From a checkpoint of a small transformer trained on Wikipedia.
Size: 12 layers, 4 heads of 32 (1 for keys and values), MLP 512 SwiGLU.
Architecture: biases on query, key and value, untied embeddings.
Each number is 128 + 24 x the weight over its row's rms, rounded and kept within 0 to 255. Layers, rows and columns count from 0. Numbers have three digits each. The size before them is the row's rms in percent of the matrix's.

# down: layer 9 MLP down (transposed), 512x128, rms 0.119, rows 405-421, columns 0-127
# gate: layer 9 MLP gate, 512x128, rms 0.234, rows 406-421, columns 0-127
# up: layer 9 MLP up, 512x128, rms 0.246, rows 406-421, columns 0-127
down405 097:125111088128127158136131138066156100126128130130136130092137155150151135140158098093139142183147177151142111111105117145135148132121105145151119130106132113111156125064118112135122173149100138119150141106095123137144136112155135099151125115182117130131112113139141119118143124098073119097165105071134131089117138112173123129143139142138110146181153086115189137085127122158132099111102
gate406 100:120087116152175196149069147151137136149121140157137154135119120125121136078127152103100143128120116139142099119134160128137119101098130120144094130096166134145131119139127146127113088134124128151105143090113159156117131126143123127145090099143116127147140159130123125089181149089134159148072155129112111107161123143116159180145068105157128144098161136122126135170116130097111082160124
up406 098:117136080115106105170130151138099113127187152121148130083138138134135148141132106125143164132150151125163117142119139127140150141097103149102137127040140112148114106152136136156176116131157160119113146133162148103153078117139095122156126128138129143141148127146109101130161098098140128129081104143116151085153115142132104110135109104180147069112121076109128106116136137102143118093099
down406 096:159161081065180089149140123095124152126129155166145094084152134123115111128123101184151142112120088115122100142155128116157115135116096114098141131099130116131136136176111101175118092102102132130092152105160155095146144114108117149138116110124134134109154117140088142140123156124158144164133156139149104099139141125122100153088117145158128128100180145115152161152107092126102149142131
gate407 097:129159129073107138135135129150125163160162109149123175134156110087098166108129122154123127166111125111127132115120126159147140127188073123104107128138059110109142100127127107093150158125092118126120141140143108124141122115132105141148167178142144075130130125131136155130134100162138106091114138076115165118106123133123154146136149084091106119096137109109130169112138096152121175110138
up407 104:110128103127107057141117129131124136169128139085125136133116128144123131143127156125125114136194120114128147184141119118105103149087091147137159089183158100133141102163102111160101141150170127103148139137113104138133133127132152131118132091096133095107090162161102156144132156114126156128132163091100116113145160170111129155100138085127148111144143162117138160148105084113118103090125
down407 107:115124122124132080115149174152127151123126087116129132115145118127139149170123139124136120141114132177161101135128083083154113131115079150104149155157120108102183132134129128144136169115160113129101106161143098129106159158110087128178115092093128171132128128146122077159145116128107147124140145157109120094127118143109138115116131082167117096051136105150149142090127138137124117141163
gate408 101:121148135145136110119144160134130149166145163144147119123123085131135143143129089140152105109120179161124116115117113132091175127127122127106160127143125125134170116165108148141152153162137128125094132155099093143120129114127098150085120076092156119127112151110093129145112169151083147083131134120111114145085141091106132119079115113174122105112117088063094144126098145130116180110151
up408 109:119159132126178186144116159124113112158163071116126132127103080091109167140115080114103139101126116115094152120088120144125141111151138106135090122136150151164126106131122137116112158115135084065145118119135150142131128138156145121125146134096130086120154165148103083118159135102119092094105139154091147098123116116140149145107154193106126115144099115130145142122115104113165138156137
down408 104:151115144141144119119118086134138139175154122119107156138122121155126116105139148165098141134149132145126106168142052114132163165103104139123125153138111130129052150141160134153085134111113115109126113107125121135118135142138133141125140125147161130086092104117072118110132122136139119110104145143089097162103124124133156152097126099114088097187159154134208098138148126142147119131118
gate409 101:165137113150133153165158170115139156153124117133147123100137126124119131114111133076134105134141122179120184120119102125140146116124146099121122140127144143132101141132153130127179117105089138154114137135133122117159100122124130084166137151145141157154146110155102093083139086124139113166097126123203091102132136152124157085122157165149093145097115142174178110110112105147166144114142
up409 104:098148147149163132134161149179144190079126167111124191096108101126132124086137099135131152098169118093141155144106105149139126125091106151100129099152145159110158105120142120125132110133121095094137094127152113114133098135123146150109096150112129129157122136103108120083137127147127107077131116151139180143113126093095134126100126151129128139132146147144121136120128075127088128065138
down409 102:132076151147165144129145121130123124096151148150123102158136097169160077106124148164163134100114147103141121143096092118094105122092131104167143098132113124140161131091138089112179147174111117131129121126134135084129156160088101135108163157114068136130111115098123142092181113136120143112142141142124116140123135118173161130120120149175109153133081115123134124148104154155122114097140
gate410 098:138134148138120131118127117121122123110137162174151152113161155144159121122127119151115110150122140163162099157141121129092147150098119154153130121134180075141094120099110152120158136131134121139093147130042119108156092104158127104103116120130152123168194169149131167116113132141160105139187154141140091104153109137130155099122125116149128152085129148164144127110123095131156148144140
up410 096:132091092138135127104142114127106132136104137120120138107107111138109125146132164127154137074173064071155135154116170140124105134145099161157147132161146093117134092176135132112116092121135121099168124121147133158135141121152176159122145142123120148150126126172083089154115165144179115159138128132116133115126139117126151145111129095083141058138109141099118119132122100113086133143106
down410 089:131124165086125157147122082119126138128125152103139150160133105138147134110136140149134126163114106131161114097140110076159108137131125112136126091129125165149045140090114139126137161119147151115163155148095189107135096129130110149151134162130164093127086133139125100154164105145124126113144126156150107072137084142107139160117155116113113162120115103163126118087084112155108122143139
gate411 101:122112109103122115153129094127115123111161139124115127137134070122170152135139156200111087164185120105104137145145087107145101125120144121128084151141125134137143176123136129123179124145120122147107156070143119098145141130118133091132118117160160126157084115119134073179090085100104129126095134115125075136120133131135127109099116120138105129120116098106136148113156160155139152105111
up411 103:153107118130125126161132106107132105075161148129181114118145139129135118099126131122148125141117194132135120085131168139153166068117087136152098162097155072114153138145144136136091143125125091115097098147117124110124142123125148159147132118108132140134144138114068143124120127124143120116212144120110114142132112145116118140171083151122159108161103128123098122153141135097083149102123
down411 101:124145085100099129144172160167136115089154127089134116098145115116140107112123104134127148111131131146078104163102118110127094102169129151122137162078132092082196124120137147125169121126128172127134142130189099153077109142121153122138074106157159092136145124144140094106171099143163131151150118114134132140135132101120147165136139113140111114124146131116120106122095120122162131128148
gate412 099:095107114129130162103122123158162143140076152134120132105136137145095147083182131141159131125135104162150150127159106154133129111107151131124119076122138159145115163104131152065147088131167108135136172117126143161138145106095156157156141122113164137094109093140135121148109110109099136159117118078124158123107144164103124123121139112137086160087161111150165122153111113105165107142101
up412 102:116132125138117127151163103087136083131083118135143090128102106126119136093157138124065128172102111138148119144140113110124142138120173136132112116099123127121118147132134165151109103107115119126117128131143149106119128138131128145083168128127129123083159177088108177109128110142143087124109156157108122114158138163145167129165161096131178146147175124084112083082141145169150125163117
down412 096:110138122135137163093107131163166120134087146115109118134088114106139090136134150126140112123095157140121085076114143152122131145139127136152100140097125108134095123077153125116151101150149139115096168145133161127118136158142124115101123129134130122094142138111081163129096063109163127124125114143116148134133174190164155134164131158156191139084145096150133102142103128130148119117089
gate413 104:136142161142151174141115118112084171132114143154124127128122149114079117099085175129135123144109087089144148114136163099141143102153096065158107118135074123077154140092148163129122116126180102096139098096113146098133115157095168120127144133118159149151137097108085135148143129129140152090136143145142085108090119142131126125103116155115095125111121137129148127147124104141143128161113
up413 104:124089176173104094128152136144108116109149165140138118127111133052141099110117133126132110096128120105119149123111117113146083096134118127140135082078170130161141159111132140172085114135106140127142136124134140127110146114157141143128141124135127109127143085093146095099105108140135107131149075128148177127162120099108132180139114107148101144160129143141073121135151118136117102142064
down413 103:102064135160120154149139157183122146126154145146146137126079140121131089158148130113127145113135197137165137128108142138130135122090096086133134135139144131155084086124125115110125120117106176139124102143142101121139110075107101109129142097141109147134175142125139084133148165120120113129122172131181102140097089132127129134122102091099134169102116175134135103131173118134123114113124
gate414 086:152118130110131190119203133113170125135106102127111150086124093084169136157109152167147135130158109149131169100113127111158115175112169138098147105123134127134137119183135105142114114144115088118129094097094117106087152097100112113169106158116124135131172147123136127149141131136133085111156140125125132123131131131137124123114129162129118146078101156104131153090141132130179162124145
up414 086:096127127085148097172073116114092105141132152122185130172136160097137103124113135084144147141115101127134114122190112137154121097166092110130123148142123149158114138138117167148133142128134104105103150121099138132137124112136125141114128123137131139151122095140108179091103144149135110127106105058135080157132133145098098144111121129138129133207126104115138141169108128110118111170135
down414 088:117160113118094116145146109086093160114155169133161134164131159167129133164135131100167110138140125129092149164146120089178145066100122120125097103131150119154107183139108136134166104150094121164158145108160105147137099112128117106143131117144161123144105151124102160113113111112129117148136131105127113137146101137101076161131125099110113178129112125112142143150149115092097120081094
gate415 102:113123102120118146114157132104122147120143125082154105102123163106176097158111120096158118154156155118095150130145151122139182100178124093114180130177123082123160135165140150108125121107146119110124158141133086115135154103126143135154150142112156153091128112129076157126190103122116098120120123113123111165099124122119118117141119163141132129144152103096171122142108076124083130135133
up415 109:143125127093138122113171153127145122111140111167128153162165114124100142107112154096108154139111106143121097145098146111117054137136106142122125109138138157129119137117118115165130142174142136118138143122164129094155109149136163172092113136155176138106144138112115146124161110195113116137141109136165095109095114080140136074149127153179168110122116108124100120168166130110092114108138
down415 105:072127113102148118163109129111129099109139160094101126122131111125140101091104172155161085111120124179159087092146125154126132112104138131137109189157178131131102104172139122126165123147130172133167145141120122152125119117170136131148159131105124138128120140102169105126108151096110164100131121144136145157134109135171129160112115127118120134105128136158126085124096097101132079098086
gate416 102:121163140133128145125150158144151136136085152137130148147121069098100173128076150088073124108096162113140173108134142112099132122172112108129137100110111159137157123157132109172157155113123146140112116096118140134097109145126140114108147105114115119112073139140164145115144108105104129107127149136085122133089125154134155158139078137096137132097154105113153099094121143183115143147096
up416 100:100077127119136137149110121147155125181145107112124141101113124152115132147159134150126100154116094155120115123134156125138166105125100088146150181124146124122139101128119161154117111117116104137104091149135133133142175110132089163105136147169121145131144148126162172155154104104134186131087124142145085111125130071109097163127118190106114099118158143158124110177119104120142117132164
down416 104:124081113104148139149143145141161140151104125100152148165103126130149133121076137124129159127123123138127129107095124118115125102116135139170134122100139140140113160126143153170118123126084159141164147116113109175117109136129125126094127096130166129103100158143132159167112093113079087125107161112128123150125138157180139161152144136108097122023120144132121124085145136163090134118114
gate417 104:127141146138100157119104140089092105124154139143139109134139087151114073133175118116129136112116128157122137102171107173104110118157136140158107091153149076120147073108138148144089132100172114102119130142103146126148141092099162108140123119102131126135156116128083110106094163127084124162111137140160096130152080101118138141163093115174140122146139079131142097112123094135137132113121
up417 099:095124167106125116151144142118082123143121088135121116151130093085083111097139166140140151114128150147136132118134099153137123127160137159149160107125160110121128131141143130114147163107144126121163126130119144135110094096124123068139120087130103172139116162146091104113098136119072099123088177079147150143170091096141159108147158132130126131143098091135146114109132140113074149110167
down417 112:172117114099137111130114140136137173091120123137089076123130101145182138113145127125147144146152091144122087122137134136116092179119154122126117116127131146164183139128126125134111138106105136146103123097148129160065109117146118130139118146131155128163106119122148136117130120115119152150098153129103106094091117096122076116133147146125117130234114161135093144162145131090153135127118
gate418 104:122127126138119107147114141117127146169109119083162091102137158141103119119148130133149154144140130154119062110160126144127094140123137106165102169108138141184120101129115181161156111122143156128110123139086130137153171143064148097140156160145143121134125111086153150150140133127135131160138100077142078134137114084122133128112128068138161096121134153103147109100147108123156106137118
up418 097:159100155152106125106149146109119112138112122117116094138137121118128141144116090113150107103099122153148093134158157163163173164130157141120128141140156128104100137123141140114144119102096142131098175122160156121090092125121169158092115145124169137131112153132161125081125098185113104145150147118123124196059125090119122137136145119142100114134143112148141104161125128119095128194134
down418 097:120146121156122117126097135118152099140149132088144132060164112087136110144111090143169105107102127113162119133074119137188149163134117158133141091135165107137109087141170125115088120155138148154153162143140154134131074157116134149139155138159158129104103142132091144122145130145107114107139151158135102131131105101126106146132116119092140139062126118115094140175136160135135130108104
gate419 090:121090126136152100158124164121145133147117101153165094119139158100140095094138159119105131158118117141098131152129138112100119106149125144170103160122135117166103126135135114136176161157134128115126137130140146181139110127138123176131091166111136106073112086088145124131160120097081102164101097176161102116196116150137137097118154143102131139119148169130133166140135113146104137124132
up419 090:098136147155139124140106123125105128130099137132137098163181141135123139114127193131114111132134149168133121131094162109130150105117092163136096134134149119174096116156124160104169162169142121127126086105108130130100151077125138154096124141127125107146113112131142154124088174089098127121112126153125144134164114109071109174109139151139094148149093127148162090129177107141097134110160
down419 089:195127115111155098112159111151118116110144152110119121100140095149136155147122124104113096120121099123106105118126110116117136105150138140132143146100126139165095140139106112143146142203129157108135094072154101142126120122141171110109172120121150140129137122134118131180109123131069135093150145122116148106143119147208169118114115104133132151086102132117099087117133176124145137113164
gate420 103:140134157107180160111135117079125113129124098180127101114149136118135126130101121143176141148085126109107136150159149095129126145121138133105117152091109086140142070177146096126129132102153119135127085126139132164114098169144148143109130151162171139165113095109142136123102126125154171141147176107099107128127138098104116116106149143150163129096154132138086094118114136154075105115146
up420 107:121130115146123130164130133142147128101159150132118112141132144104150113108110142167153082155118108149099097083089160105138091125116121133135109129133097161184165123113108147112157088140147141132100096138119136138117109099126089124126114139137163089132174140132122146151072144115097145139160120104097125105095109163104139122154124109187106078126150096173106163137097154121169104135110
down420 098:123104082102133126147137107083172148123154100137141116067123122138140098129105122152119130122100086131130143097110146145135126115110132111121112169086119118135142105116123176191127115098126072112119112143121133155177154116131115133121162183127139124166118171123155130107108172134106124160136117119115106199096140137121138143109125136116155103110158182127106147095142145131133134103164
gate421 105:135132105144129192108147146140141126173119153143113195170142131105097106147164105112179137128123141114135157114103113135098168107143128123138088109153109101129123099172137166136121114134110140140123104124087131171142159137127108139115157110151104105137116128132113151107102107131099133113133093130112081173129105129118129150112177140099127157094159146098136100144119143192074129129135
up421 113:119142086132160165131161127185107127120124130135156115148147093142091160131084121138141129125115112101128145158158114121169103140119110141092121113152137128146090111141101129145112125099145151143135105147107135142147152136163130078160178175141088095143128101126103152107083137151159100116144089121121093144108154098178126141154154096155113176111110131106163110129125126180133153105140
down421 110:164141099112156136138156098122094126102128132092131098115081169137118123144123114120104122137090082133142136162140091140119112178174154144117117106093124158109155146149156143131162163142138139118149190109129128098092125117151129161160151117133092152142164103130136104101156129127136138159117166068119144140133131122101101115088172147147114127163111074136109108135111085105114123134123